config.toml
num_attention_heads = 4
num_key_value_heads = 2
tie_word_embeddings = false
dataset = "wikipedia_en"
Each number is 500 + 25 x the weight over its row's rms, rounded and kept within 0 to 999. Layers, rows and columns count from 0. Numbers have three digits each. The size before them is the row's rms in percent of the matrix's.

# o: layer 4 attention output (transposed), 128x128, rms 0.0975, rows 21-31,53-63, columns 0-127
# v: layer 4 attention value, 64x128, rms 0.134, rows 22-31, columns 0-127
# q: layer 4 attention query, 128x128, rms 0.143, rows 64-88,96-119, columns 0-127
# k: layer 4 attention key, 64x128, rms 0.139, rows 32-55, columns 0-127
o21 089:482487528507508466498529531508449504494508496500458511510479504531495466548534481442478484480521539496471455547550519501443485507487456517524491480479510490500478497493488509539500438524495552521521488535537475506521508497500509487491491505507501457502493503521481466510469505515511496481445522449491491524496566522549503508477505469492501467498509523470516514517477501499493512540479
o53 106:501512501473517496480501479518512488520479493478484507477478487515518483506474472597482465529506477482474487489500501530550468477502476459508490507487476522504492472547508472522491489518484449445468518497483521497468461460555487509534499480502505487503520516481492504532517521475491486524532514505494495510489460461488480476506515507507544518554514516546482466499558542469492505484541
v22 092:484485490494517513491468483542496546527526484478507501439512497493502541473484497511504469510478458455501525516517513459459465517498520523530524517474510490527477490507472534540521521540426498487460481523500513487529522512538489449499495454520506489494492488514521500515543480470512507538544488495483493530456535511512514520550500480518521495500467513535538529499526463525498492480480
o22 086:503544487447524516491539523569497466504494540492545517499499495497533513470451471504550508478516527482513485494458505487503460528473477560503517484549494490533530486491475519518502500514516504538474483511487501490499535521480451513517456496470516463534479506496464465461477482480493478518480514517508497511524546447497473520484504474504485510505501508514482513532500467498547516527508
o54 092:512455477513506510475473523485498458500508458523481514490460433499489496509511480479477490469489519505515497480541517541511530498522536422514482522488483491477479491529493523452470505487503537498449508494505485507511529454509547490490484461510500522503511503512467507539481512475533487489497493477466497514482444509483470429498481473534491488470503538468523521495455512499541493496503
v23 095:537503517497519468549474495517466464461468505524464506504502507505489499459480474494489493484476471490514537486516486508474489462519504520471505492494481504539488491557545476469500533506476477470471492464498557540513485491552508506474490508468483483496498523508494500510521521485545475493475462519475436496541554535501491515443525530525503466504466463474527490511487494475496526523498
o23 090:469514462473530514460469541511491493484539494523486469532493478508520493545503445507496504498497582471485504511503485537474498524507482487499518488483498524500511469506533464471496487517463482533507507431477527484489467492469472514473503472474497494493514500512493539507487507509523464472499452495503540457530509563520504512486459453478505486512530489512559516467517491484494512489486
o55 098:485476556496463509509520478457472524499479501530480517531496555490475518449509511483484481522534522513505473492487487476528514443492512476497546501533468481531524500507504464488499509454457536482464522539544431474475519542517506534501460505515478537533503489523474485501508524535520515507504555499485496515520506475532488492514515507474489513514498492464491497508470504479534485486539
v24 091:569501502509502527487459485509517475519531521514519514544493478492537517456498474499475532565507481483520479503474541545504451514498487483515470499525482528521465500492505494509467467527454538522447493502521551495518491483497486542477502489496537524501541528481471519476487480549515490520526537532467474501539541497506502521490478516506494505494482526517492518489474521484506543481534
o24 091:487480464459470480488494512514477501496538521507502527526495424505514513519468576496500510521456524512487487474506529479478493515475531513544511472509523493476508465518507451505509479534522519523486477466484502452497464532525503520516504505489506538468478530465519516521456495488550460522517519463493492459545510486495472482516504507476494521491523488490468524533481484517504491517439
o56 103:507562501500493542509487517506541480514483456506486466477462587539490520479513456490471512469505518463482509498460484484468476502497443506523479472508471460510506464484478523517488490471504495469480500510499496530477561501469492470492485497499507479506475523544478497517545512512458510486513478504470479516518529495522496479489481450524526533501472483478496548487507517461523491501519
v25 102:516451504488511473503531514500502515462500497494478496463496504566526494506532458514475506524523536477458563491488466472515487537468521501456496536495495444508503493491518511489525475511469527499505523530531496504480479522507483504509550464490502540494539495478514533523503473513471526501553464505484479488554523500535528487448513483498454493472496493463499467494501490487448499501501
o25 090:502491508511500494493510508515529482506516555495490473536478518455504473504521553463492452506484538540551480494510481484453516532517515505538462488573492549471507497494464470494517537479517506492475470505516483474509532528470490483516505485467478460481529538511518492536482498533493501513482500506527511489529500538477459464497497473520471520518469498512497527473515485531493489445460
o57 103:531418523523473509521487474486470465494461497492499513472546470552492491493521504543460525489534501491503517483469511501497522470491463489502530491538518492501465500492501524467536493507529469499550534473487500526531483524520484514485488502498515482515486510485510552511485528478499504501491526466486487453535475483526500559503517516450484567480487487524521490489487474487478503531542
v26 095:504524496520504486454507524515509554509511551527532461490537506465548483544502459455470543508537514537548500521514503490472527485485510517532528501461465511454477485482473456506510486497457536493503472473506505479494468533504502491482505473488497502450514523508497458473430468507503505499486495482529502532506462504526514524510502468491528545494529483474502495531521511507480500492504
o26 092:490514529508484476514471485500483510496504514477520510532519485515489469538504409524484502468478525437482523472504497447503461447519516495524476507458493493544504515547509522488525443547547514510511499516458478487506511486551518502551501540499479477476472543493523475490526520508514488484514505511479498479499504504455508489488532486502531471507480511454475526492486477501510484504511
o58 103:479505509529519492498524525492484450523467452485433514506457483516496530466472493493526512538524485534493500545498513474508491526472494480491484503493466455472524451452470498516497502485530522503528499486498490495496489498466535526511503486476539516474513466442501552546492496461503465510485511557523498480517508510513519467486530498514491545525511455508504465516539503517521501539500
v27 090:506537508517549485490484515482520495460497466472497504513503481530480515504517468481452561536523500484469497485498483458492497473512519488522453484486472478522545523479511484495461467544457479509487528474455483492474521512519547493497499504508493486541493487484499491507491534492464545511515478487501539485501519465490496510447518492460459507492523456541492491488523504480422491472511
o27 091:459528506472544517523482532494525485489507489530501501531509505472528478506468561488498495472517489470515547489481522488524487494510485527528491505522535515510481517528493494469460548485498500505522454504499514467517558469492496509485470536506551469513488475532560507452512459449511473522507502537464467499479532515467481480514536458529465513509502524513458509522498502483492493482484
o59 095:524520568481481511497500480490491496531467501479530506501512488495469540492513447506509552497497486530521455513469509513493489520507482470488478488480523497518515509525496533509555478497495511532523508483524521560523439525496451495503500488493465527519518484462485505520511512568480520527487524482531510471497467535510468497461490494471530509519494459509505510462488459505468539484548
v28 092:489489527488477472463477559519526504511546521460543482513493478478508468540446521484504485461484483483523481538494502492502486511474532530506437525538502517525528531487469476536500490489510477470515539541484451488518503522553446485504500496481541514516495494482474494548525519514489498468543541489446492476506514482495498450503486495504503509510499516468506513486534501480515519502501
o28 090:511514493503525481530502515504536523498479524481458466495463480480508514479533473499475444506490497519485526491515509484487545549483501532497477551477489490456547531492475500514551520497518521524524505518503519512494485496465502488530519477486518537588554513476487512518483470512522512486492538526497521535464488490456461542517516505498487511520496498538504471528531474544496505495534
o60 098:537544497457559483517473509493499534505490537524562482452511478460525490495476486496518507512474484454489502494472486481498495476507516474506484481509524469498499496512469504466473491476511478466456497515485523502507455482535526509492502489471489492447518469517538475466512535546493533535499480470494496469534529510501534438504502495516517514472521511462482489446469494475513525486461
v29 091:512480558511517498542495541496469495499511504524495524531492533473472525492487493482520465462451504489494472512534515469482506503493495514483514473564515483540516504454499566475530464496535529508453475480478515460491507522523488506478560508509518518465519477471467524460501484516520498546498552536477502498502524494524529522511484521500524523528491472461511474485471486499509495533502
o29 085:526526481507505504510492479488512503512494523530515462462495506435489522483527494498562478510499484503531491487530514551456553540526524493539527502513469471484469457497523450485490522460462492515469500501464475518484501482503513515533472472486479537492488487544520504514575486488444527519508508480521501494492497498475504534505472510524496485468489498485485488446478503536493507477535
o61 093:501491496500446519483475565500478495482509474496511510498466539483477532519501512451492462496539473514445514494464501496514489505483524539527429533509519527508508482456499503530493497486524487485491513508455511442505480479478501542497495528538457477465514527534527478478475498504505484508496515495470534489524472473489447456497494470527515519518524546495498516524492505468500524539514
v30 095:513522494524512464501573499508492500557502509485519521499493518544465492508500499502508497549468484523478527463507488550472535526486450473507556520474502502503523471493480455533495512488488531503475501538467479547514508516502462519511514471512515503534544483488524433463496532495504508494492517493481482488522492556516486470542476520481489470517460464478478502489509526502506522485517
o30 087:483441512522488481504494519532519501496558440541547521511490482474510500518500497557490557505491510527525514457491476511461512485491493522514510531520504500519526537502468498493511479551471545508492479509516525480500496517466488460482465500497497543508531556496508507518501473510521488505496502527461497471526531522513485482536531514462508507537486440494479538509459501497525478477479
o62 106:545487475438499443487503523456441483517520510482498537475501508523513520532484527527528460502480524466456499469492512513524509526475534484480498450536496510506477493484516498493505513492488485499517501518488496503457465522508551492515533538518509479510490489514504479501452536519499484475508448542537516546508475473491543509481470484518488490480529528527446482494516502528484470523515
v31 095:479475483499500506479550543542503524477519503505470480542536518466488500457510483491484509473486493494477470494534476478513515435487510539519531499521508493541499507490501543508514490479509540494501521547503498505539503509521496518526528453480515481532455527527504486475517475575543483490504500495512526508508501497481500510495457537466462506518495482504471480494523497480434563513488
o31 092:552492509477486485512493456511496473513511475528524495563511489471532498509498481468494499473484487514547513544499492495431471540486488509501564516485520537486471456528525484501502469502541517505461513513512470507472502502447497548521505518472508564464492502489484520436531491502466471511498494499493515503485516469546493478520493539480494484511495499471491487485478496482486460489528
o63 096:524509495484557533506515484469484481503514517513460517485459509486471572472479486503502514504524532511499487477451527476547491470503514492505470490519520487504503482539461489497499521488475505478507501525467514497520487522539515514524507452504480524510515544489516496552550502466517503489498484492540493484503516476470477503496583488502491464461534497534509495487509481567502514452475
q64 081:495533539475514478475530465509453490520475509499486504523489499456450513514500510478504494491533531470477464549474472497482546500481523492541500456496496516473521514511499487484510484495509494488520524499488468503506506495471508490497501493518494524546478509478507495481501485506470562485520558504487431531481460512503555436471471524513511503459491513540486481479472517462548482486479
q96 103:495481492513527483492473487476462499455489522505490532479434488482519543484518511470490518507518517514468527514476461489492504482429537502529510527493493481500497495487529501499513508507519559446454500494499504459478474466502483549516508512528459467528474473517462520509471484492491508505518518534484498481486463466510507463506476557514491515466486467458505517472468485489545475516528
k32 070:496477491507507500464504519483519543535534492465512476502513490506533467542481427517512482519504514518504484517507538487504507495547496488480506481473485523518511493545518516492503548531497453505504488521461487520525508557489551509449484550510586532475523478491523484504527497506530524487476474508497525497507518530493465501529510505475523495489511520480443472490516513493459489465515
q65 095:512488547472515507470529446528471471515489486516492491507486488468459496490493536529518550483516512493524446509493481493480515474521518479507485502491449508432518457506522540507508503469559548521504498486477485534528522492485494493493499506519510526510514548504465482479493520512539506441522554477489491521516516518496514473515482484529523473475488490506513520504462565517539493506496
q97 092:500516497484489526451487447518479449480495498519480488510497502486490528485520548508488532500517512470529487510498478481500513501504544500495494549509473459466509455511503548475496488484535526496492502497480544492483507479468462551510517544521499496541483501549474483496480459518461454469544507485508488491518492499475535495562511500485461486478514490493503513555488542490514495515558
k33 091:512462536490508508505467533539485525520452507515478503511549507500508460486494551488500486471465470528494477522522490507486489509471444509469453474490514508475472537492479494577469486555490478522492460456517491501461518531479510481497475486512529471504523486497538523500543459518549500483534500479518517498548498508512523503488521475504490532460525524487500470496487506476498527482500
q66 087:497495488519490514475462521511582501493525523551486502519516572484537540521504464488487492519532494494489459477505530465515473489497472497486489504491526526506461489443534486493493533482508521496473508486485499509508496512532537500481529538518503526432504508487501480496488544509499503538473459491458537470497489488443477479473482526496514488518529452489482491496508458528493515524497
q98 098:517497499507445494532540510497515474506528519488490448494502493476530506457523459546525514523486521496497531489536544453521500501520486542471507540524515505491551572482513521470489524529521445526516544521488479517456486518494538502503512474485507530470502502476514505481501502506508467462480519486490514497515521510518516500480484515494485460525491484508521491566506463527474518551496
k34 094:518536482500523535470484451477509495534514462493482551483495472477472519508508462474506497524473469509501542476523482515496505526494493483508489449499442504538506503500437509488485471495482500491488494504493506514543516464504551495526512493506493544543480552477471498492482497502487472510468504485530524525485511498505544535504516498482483486546475508487524448444470544506466508552507
q67 082:490532475480535495490522504562488526518473474517496470541480496484469511485491484545515533507548526523488437523522504494483496493431502477508461519523482514460492523538479481509521507509492506515516507501516492499556496473507506524556474508502489448517498481504487509524557487480483516466495545510544498499523500484500522523548482568529469473501508516501528495491495518526506516485531
q99 101:448471414472539529520531513522435467476502532499490497511490468485512493479502522535467509507540531501483501506483454518503479499497469490549503538508494447494478476495474473519500529490480500447472524517515524477501528510504493527529496548500504480506462532522479495507457473499504470465493510526460521507510495489510512473512509536464480491481511462457494492503508465468494484502521
k35 094:492555477470468507504462460500501472496444501509498492467513527488487531516506491530509571537486441525503518518490499491489496494492521494495512501479447509521477457520524474536521476520489456491476510518507513485497477497502464528458493487499501497500538542492479494492503459482534502536532506508499500457479536490518515510474519495541536478495530541524489527534478523534511442530464
q68 101:562513500492507501491500518500478500468501504508484497542510453507496502519503460535464526516469502497503499482485505507522518475488492518498448509518489527505453504518457499514493505519469511509562494505478467526562512487515529533487493537500488486560479478517543479508484466516452514537526511495502518474458489483486529534540507468463484471477549508478480500517514531488479570482474
q100 104:488497512506474517490443519508521513505472506465522528478516454491486533520526477521494512476510487438466536493515497447465488490514502517502532507532498507492485527486493477473503496474475507513543460470452499466523513522519491515445497478504495464477481466467538524528486527464518455482480499563506521456462531521491537502538506472521519477527486497514485483500467503495453517521483
k36 097:555504531516492493509504449501457475495511516511551502475459497520494488459478505530498473526468466501456508530490538452553505491490507469534506505472469552491513481511508477546508485504511474495530554508487506467465494490517498482521532490471481506469503491484475524477481513503516488508496515543464467500529503497509522560480527489478480500479519485521550496458529480501499480536451
q69 108:459470459510495515526476509504552486514505495483485469465491533553508482512463477513485462484470493480505529525490543489520462511543438528492516502482492501543555472481501530503466533502482494512498494489489499482459495523526510483500531495496528488463543512444536510504460496490503465501474449492506514493529488525557465511504501477465539480519476487472478527466499502497522522481497
q101 094:478461500524504541505518525486531490460524532487500485494493526501478488484511479485528484505470522477513499508501524499519461489519481474459501498515524464496483515524491539490469547532489494535506513510539536497492526539513542463478556490480561529456519525501507505523541498489517481509512509508565521532497487500504467526423522479483510528506497509475465537493495463520484485465457
k37 092:512513514516493520479511468497523474476501511518557452488459490538543495473513480510517536487513460495520499540483507483535500533516469457525494484488488466491523479486530470509488514478544462503474463530503518479541502459522455488514514478516486514491497526467496475501455498450495465476506516488534446506510516516482542532499503549489543490525533477504493539538508532486527529498474
q70 108:491516474516508506523497544513442519479498499494550540474517541497513493492475491502440482492524503490515526498510485487472469506499488483503529489539490493555528506505451428498498520507489495506493476442508541486499471474531532520506487532507476489505526469542497522490519469513491444529444491465463528505478502510519508526464523485482542524508486461506516520475523474464501528509498
q102 093:495548489501515497511476418481490507525490511492492505539502538504489482468495487516464457528537473505507483515495438522511499516518504522463468516499529477501540568481492494497488456537517526526465491496494534471472512492504546517502475492495440525487525532490474548534506465462515495541478492498493466474504511473481509499517498530541506483449517507512489507497491480506513481545498
k38 105:466484507527497484518505474483506518518514518451487523474502476468473545451492481501512485533500464470420507502516519495535490527504472478500467479535510473485513524418484511510568499502491497505480515547504515492553517467480514499512523522482489476501494465531509514491506524534493502491527492492496509486446483518500493516477464511505490521524506481511484505466483468551436517511486
q71 095:512497567485513559537497515460497497468524520500489494464444454527508511487501501502485497502515471515470542454490536510527523482542502488494482491455515521540489521506517480497477553510467510490515516543507490501423515523527528522507491504543517513499525482488502523531526513504526517508474521527528510489463497512502484515438490497519513495519439477474505459529515512483503488500520
q103 087:506532566478502527514521492461500484508475465489503504496461515528490493509469482495529521490505475490481503480508527489501522449478475532482514506520544555507498551512519507502497512519480448506497473483487462530534489540512522496474497497519509524465567483469495534480548561473540481476494504510465460521505498478494534528506503491534502480477509539501510502500516478480477540496445
k39 090:494462531514498484569442512473561508480483505490444512457499510490506567515491533431510504516494520509503496546492468505479488534507452519499508492481498517507442518511510509478529514485516491520486501494483526510510499505487494462492493511449467473491507502511498536465525512535519510482496486439497523511464519518515527499535510516509490495455498513485537496535486482481532480481530
q72 116:485547514498535518519518498517512533496479509478481504450512483495498510488533516514520475477501522466472534499511493467516501461514525505496456531466524490508524535489480499498492481504567529493517527525480520451503449486509459510477507520520502496491489531456505556480506500535517502467503537541499516476495522517439515524457540494501483544497531484522484445506481516512458487541528
q104 090:545515503517536459472556505505486548472476518497463466518515478512506499499461484493509489490544480485516524477480498512507475464494512527478486487442467491507486515513480496518455504526506541517499505505477522492489503469473420517533492514450485507487505493556499504512519487491495494487524537510528492488505447481475504493484504456515470542458506473511547524556490480521489466512521
k40 114:543524501506491502503504535493521527500525474493497537488562495496512533496469518516466442506519502555473464503513482522480492496513567497504459513486505534512492531483505513456485477471480501497498490544502492482541483492487493455530469573461475517524473459502521500526475480509491531479525542468492508486498483476488520490501526561472489514515543483504509477506507498510546525492526
q73 097:504485497422488447444480519456502481463516475479505460504509516490496519486520546489504493573526524467494500454525462485535500489512508508457470492499511491496526533541508488495507528493516507497509516529501509521505546470496483461516475502496501472531501492462523459504503529481515502451492522530490501484474463509508513495463468561559497497496477519518468479511518497514486500475497
q105 101:547511557510496488535547506463466502478483523497476496509511513520511500438501495527491519511528494470513570507471515448519492470473509528495491464486540522507525553537503493494463498541493458448498495495492509464507467485517487527495494517470519442510500457511478480450483509506525513502516466500481535514488504489511509511491472508492483522487499499481530545526544543503475519483483
k41 115:469497499487510547498505481507509490512499493500479478544493531494517478468506485494518498515471520532510462530482494491539516481512515437499505517526535515529499499500485528458490505488532501525510529518505481500528497532539511499499492428511456519533492479510506456540498495472477503571482440503531483536493456470481561520526498511463477509546491509532511476507527527504458529515498
q74 116:447502547536506553516486502512529514551495515539561511467514515524450501465524515511527528494493510516478530470529555526476500499536484522481495487506455510512514501524517530489493520444506546484479510492517522560503524534529511486471502510446501492510528456493515491457526483496498512492480505473486502485480489515538546509523458521527516495480462511500519499520491493501487478506471
q106 107:499515505534572514540468503464520511492476505467520517553500490515500461519564508509510505508527452494486443500510485565514505511494522497526517494499496574494470513539500499506501479523518512502503497503500509507478514540467489461497500520553463493545559503471507464481495510500477479515495526516491508523487506542485510541483518518507480495516526523464477490516496515476468544489480
k42 103:491514455499518499501543505485496469523522489482526507503536489513502517496486472528526525473499514494496491510486484502468506498492450516531508510518543430517471516491507512471504501556501494464569458508462478487474555461531500535479492474510503505459487510490500500476487501473485495476517433439520496506477508465513491522489517486425509460500482473476491531476513519491513475506521
q75 110:510496513521469470481545501514485559485490562484502460484524570479481516490504477534498501505500505442525486472487490493487486448523481466528498452482517540543527537501484518532469489483527474488506513508489488498517498507488473444550526464544488523487507485479488505512513536482494503520507500516438515470511510467481509508550524491531499491512482500537467504465514526479505494510500
q107 111:519509507461503497478524510482485535454491515492472462496502518506479522523480495542456540504494450474505499522506469526509520484435528510506507426472494498501495474477497512509517497483482459487512496499510478500502512528504461472482475459503508540514492537517470511467520472492504455524477465513487542536490539475488499540528511516482506450523465485540484511469525483452502516480451
k43 106:451487512477513503502462511486477493460491512526494520485511486531475497466432469513509461471523504512473464505481481470478517536493487500523541501449480515530448500465521491482502520426519503511482487491461483494504522494487473488471518486485547497514496476525513517564519460487540469528490469528505484495479543485531476481473500514505499512501499560518476486541493523474518476501516
q76 118:521467511500486531561488538496539480486492530503479525506488459517499504489476505494491482492466461531539534473508485556500472507495487498494472518492512525477493544518454529510507477497492554558490466492465491486471527532499486499506493487540492503504454518532501510502462473509531515502498523500499516520486534532465471460496529547586502488507528512478511512483458536499487483507499
q108 105:461491493522513519557475486480543501514480537516515471522519528495484477482505470495481489491479484528498492495500502512479469515514482540470474489501451496447513512513522529541476496504490501539520515462489478513476540511543468513510538534482526486558427524499476478482469507514516526465492504495516468472524532542500529506513487541515489487466523529470525521477479517475481517545534
k44 108:512527503531489477481531505512430492493490515490484482494524466543494538488545534482531470552465510467510468481528546487503521523456477475539473523513508511481506530484488503501543502528463506561539530500502486536505516518490481509543530530484532479492467502500553526493472467509488519509480529491499492514499435490509459492497502496477493460530527517513509494508542521486517515515496
q77 112:475478506512521503487445499517523517468533449487555513485464514552534503507485485518513504502450549468491484509487488512504520463491508531483536461491443484521475494500467548533504449525516483481517491473495504527496477479475540519497507512528493489503522564482494521507511499478478482494472504486434520480445499499490496504514519471498548526496500466469524528490513500510513468482525
q109 105:502549507519543503537493494471527520527488499499505487511454528511503469508496500507531469532460533516472543469469502524495506495527525541480465487465516511506485522507555549456480482487487496495471475536478482490523505454459547504507496480499471480496462506530504492457490490558512487464444494491474488493523519514504473510504515480468533492532492472470529557531474501477492500502495
k45 106:485498551491496497535516426534512506537502521502492475519497468480481505524484500520462511491500496481468486552512496478480454531525489480521541498437539510461491495478454510470492543526474466489504502503512498463466505549482483519479531528471498500467488485485520506470514503484494524504508492498430510476514460496441500467530535485493483501485501534514492486461472501501512467526489
q78 110:522523505523482491502505504503512512518489443472505523543498506531531480569495532538562488503517510479474513483475482485509476473446447481529508481548498526494502517492494477510473458477486507491517519484520511482515522495482524490472496519480510492480503544503515467524504550528485496474463473530508462509483491471480465512514466526510481466545510528502490479509483470565508502562514
q110 110:510498529516534522500502470507487520484488506484559551530497495508511464505512471524563496551504508476538492515527470497504498529499443501468545493493458521479509554517542452517482490467512535531495511460487518506494535507460509498510526505519539456502490501509486471514477480509511501513524491518527501539458510477497506512476536537547515462479500481518527505504500534547504489465525
k46 110:495544493473432486477525499484519482523477494472508483496524512508495533470480496451464496533440529465496505488470493482474505494508489474521508504451488536540531503491512437519504488548469522505467531501496529506474494487512473517502516465501480521490567501440510494487507458509508523465500491507509513441531494477523518525481496463489526484489489533472466491514456482513497493475487
q79 107:535523512529500517538537502483500481488525482448491531513539495497509505510502454551506488479498495496527490481511484496507505455514538517473492470521470489534449490481464518466510483538454483488470501494518500495492495513431500553461499533456479475475541551521516504502507471525530524522494480498529516536490521522503488512519488555485490499509539530529522499514512476508470531517450
q111 111:470546506502493483474522490463496532501529491486503522524509533465535517480532508555492524498494496512516540488535496481511443483526547464488502508463539520522472484529482466528523511494470463484536539482541509506507502508445547491469466536507495527493495470518538491492516532533498505489508494522552460517508526453511537501503491483456475547514518504526505494516457480491499507503485
k47 102:481545511527467532500479491471492467503539536524447460475513525466505490519493473497451477529489488504485477516513508499500490483484478534525571424491492487476535523503482506511510551492506491515478541525477496531540482488503496478505495501493502506502456471476474488477528510498489481520530520492541511505482523454465522528477539485558529497482470441495517473516497501513488483505501
q80 088:504510506461523477503551477525477506541461485500501513536517483481465477471494559492507502504515499491497484513488486529520576487501496494536511493543501495488517539513490447505497500474514496540501533496519524500516510483487495488468514474450520503488520473511539510463511500497480538471518556485505499531542509533514568479501550489512513564505496500518543514501530528481480508529470
q112 107:468458482513521493503499453502484459452501494522519532511488492523516522467531542494445526525537470538488531495489484514495497502499525506506521463532487446500474517485489488508521519493531541508492505495502557441504510479516482566517528515515465459527494460536499505489471459523456478501502496527510484488499475473515533462496479482524500532470488469485504504527491500462487465526523
k48 100:523449510507497496524497471505528498500453484531502478497542557512498489538540542460491515504522548479484499530503453516493491508464498553496521502475480519489487481543516462518483522502530486507474470501487494454453498478507487545500473498504488490517519500491514502497494464532552516513513498513518491502493534551534508457489501499539486449507492547493524519515459539515525473479457
q81 080:469494523483510512535537520498494506534492543532542490506476470532501505499546557562508551452513472461507479473514492488495528502489480479487463525546481463514526527533506500510469492523486527531527517515483488507507470540462552525506508487506487494526531470497508477490540533489501484522506506519479491529518500515497516528542514469502497508535477491471545485514557480490500538474483
q113 093:475520456480548501508515533487457487503483541514510499507500529463512501479552513520486537502493473506565520456513514508498456515474512492481496496516481513537484457509501486515536531474488529473542500517487520561493491524524530527497537478506524511473515499559535496486486514507522464490501549547431493516476492534517500496478526537469500502500485490463508509520523468514517481481491
k49 083:518496491485526484495502409500508478478503462499478464519477521461460537512502513498518499508493511499543511526453491458511484518474504529514531472478442528548469487535522481465482512470545497493498513518485528461476485487454483514503507553502553501474477509498517516519494473515519526521533479479528516506501523473488494445500493481509520473454496512464486529512472503495528475484490
q82 081:503510517488481501464496487484502480496481522473554501465474484495474502525458519547549507536497545505481494480546459509512484518507489485558491523509512492492482498495486519529476474515517518516478495544457479528532496473475465508513497519463527479525517506532483422489501502524501461463509525470533481501505516470504500500491467510492550487489466515508473477536511516565523521449508
q114 090:508533475521507497526545505501511507518462530514469483554492513517505472530504521488495498526532506512484500498531487464522453563498492468507494504516480446489507489564492585478490527530534524513481536521461556504553490475488502527517522513510490497525501501501506481469507497537475489489479497465512479496516525481479495469516513556478510507502495484543516507516497537513538527501467
k50 087:483545495476460470497526464537504503480459469495458506550517523476486516482483481508492562538484475475530503547527487499499523469530487489532537552498500509475511497521501478523486527492485501525504524457455475516545520489507493496515498507522530529528514483468458513487515514484494508501497484456504544513487528558488495512447510499545496522499482485526467497493430495489487497511483
q83 085:472532511503494540533512518522495525462483468512504483532515494498506522521533504502484513517532455486494490499484482536537535494490507478495481484484479476562452539490507503442500481538516510496573580513515527480503476469522524506494483462478512501487479460496514477503530527503466481496500539504484509479526474497492518482487476488493522489543508465535499460493472518527498525558518
q115 098:503548492453485502529528480482480552515521512496506424483504487506555488523482508486487473457559508480507515492527515484533534512464496523486504500511480499521469513552498510497511523496524527512538550515493457520490502488461510484511490485503488459505498465468480472470449476470480514503466491486476478463506498500529538490505490506555517510523450460530495471508516482477530510501503
k51 095:466515451449507504492501521538495547509495504475479524550514477487542461537449488457477499527447492491504484499478551492484480504543505529490515487469511490491552458464554525484496480439483532482503508465488469482493510501514483520527500516527467503505549481516523566491478505482512505519480486465519492508515495461491514520506495533493506522488482507515482473538496485494509522494520
q84 097:514437492510485521465481493465513498474517531495509528490509508520539490480496501544537548514501486519501539456481512557507507544496470484516490489513510529497488546474489532495537499549457504516508450527520503511529490487510496465487476473479486480478494470518515462515531537494501515522517476513492451478506493516498471524472444513515482482510452518458484485511487471498452554481510
q116 094:488492452509512549516516466478519476531469481508479489467523540504548494553524456473501529454456475516506502498477480492510485491485452531486495476518489468517451489466448514493483521494500481495486473535538548513482497525499500516480542490522493499490479483518523486518514517482524491501486460523500508508505520497501479521515520453455537482457488562537489493492461506491466512481463
k52 093:467476472496480474489510514487481519494492522464519525481489528501521444530515528538523484575484481521495534477517514491516535514493505504461513532495487527544503477495513545474493485480484514474550498514515481495469511504522520503495517503500540493519503523477532504539430493499505557538517484462484482550487515491432496542493505474464510500509463447505470505497499494497518533504505
q85 089:506525461499503475511551482521503488432537496516522544536502488490454519489485484531510490495508518525500472484522546460521522488480488509490518546513489531497497482521493502541524500535480464474489463524508519582507469477491486504493502533485524505529507489459467521540516495540487528493481475486557538512496506480516480541488504524474480546514508518469518482482540488528484515495524
q117 088:467492492470471482522536471460479477490491466471512528450497490505477506512505499518493507485554476481494484499498522524483507457469500538507544495521516544484459487523498446501528493487508466456489500467500482530514466576489495518513478526515488528510520500460505490513523509512511517516493426495523520494437510495463516495537529534519509509518497540502488495523497461493526545485473
k53 105:500515470503507483472449477510509473492504511527537503468539540513487530503483475511493504490506528513504532491482501504541540513454502543546520491465510492505499491492525492517512535534540519524440468495449462510479521475507536488495511528515511484505508471495454503511508493503538487485536541534497497467505524508483501467448536484514474505478496517580525491494433484517496492474509
q86 106:476489463553500502515453528494496521503476466490543473527500527490453515491525450480487472532456507486510541517554499475527473498497505499517527492512487528457512521517531556496489457477491466485495473498500503492502532477495478497511521493501515476509446483453486510518473547485496475504545443522533484496530527510486509483516487512490466512497501483508510466462492460471478473485449
q118 099:476493493526470516500491531554486458533470495513520487470512500475514488498515481530462531494465517534553499519511512569503527531514510455496451485513496545472480496516489530461508536498485501498527524494505468455499495531525528564508526485459509522509494530485469476504496511460542534494511508474489496509485512504510528513541495465506496489497541514513526513546498499532528521470453
k54 103:544520493482474485523534498484497513496517509496477507513507449512531469514481511479511494520480510516492476464519478511489481463485536519491488508496479505491494445482461473515494502450523471514510500497512519488489517468477547509529518477521456500470496487467506535539509510552447496490499483456448525518464455535485475514471512419487526508513465491522488510560504501510532514514461
q87 099:531509470509503466480493522489480522531472445544526523543537490487473498508478521527491472466524507513472489484508480505489494476471471508502543482525518471472543448520503455516573472477505472478477494464528532523524493480469544491461470515473490496581537500553508469487499487487511526499520512497506493520527492467518500483513522496510494480490498496518509537528494517506532506511486
q119 090:501471456518496477512465464527475511505490495520462502476540487510502494459497536528431499501519485511515532478539467513509520469500538458503512527477505494490513492473505476514535462489542506481488508499529503473519475510481458493545487473468526488550498538499441494510503481504505454492509477560481515465536493498507481470554488541525528488480512487522518469524482510474497484518538
k55 119:497519488535520518479453477482517482488507497511510508481550507524505521476527519577484490480523516525500534484499448494517529513525501507516475490462467483536517492516506451496493525514517483505454464507468531548537478484521472490497494506508544458494507512435498511494523477495530496465521521521511512471521504555486489463518489503506509524438449486465519505525472487503543493487498
q88 114:495512502495537500523477519449483461534510464516556517528485467542488479496457467479485501486521513534490545488540484514487540503471463502484483501500476535531534484474512468506511502494493486440493514483520513533523507459463477487509481531469529536482480483523517491487516476525504503536495554520555503550495513490467518461488549471501479519535509466500497464469489516505497509511492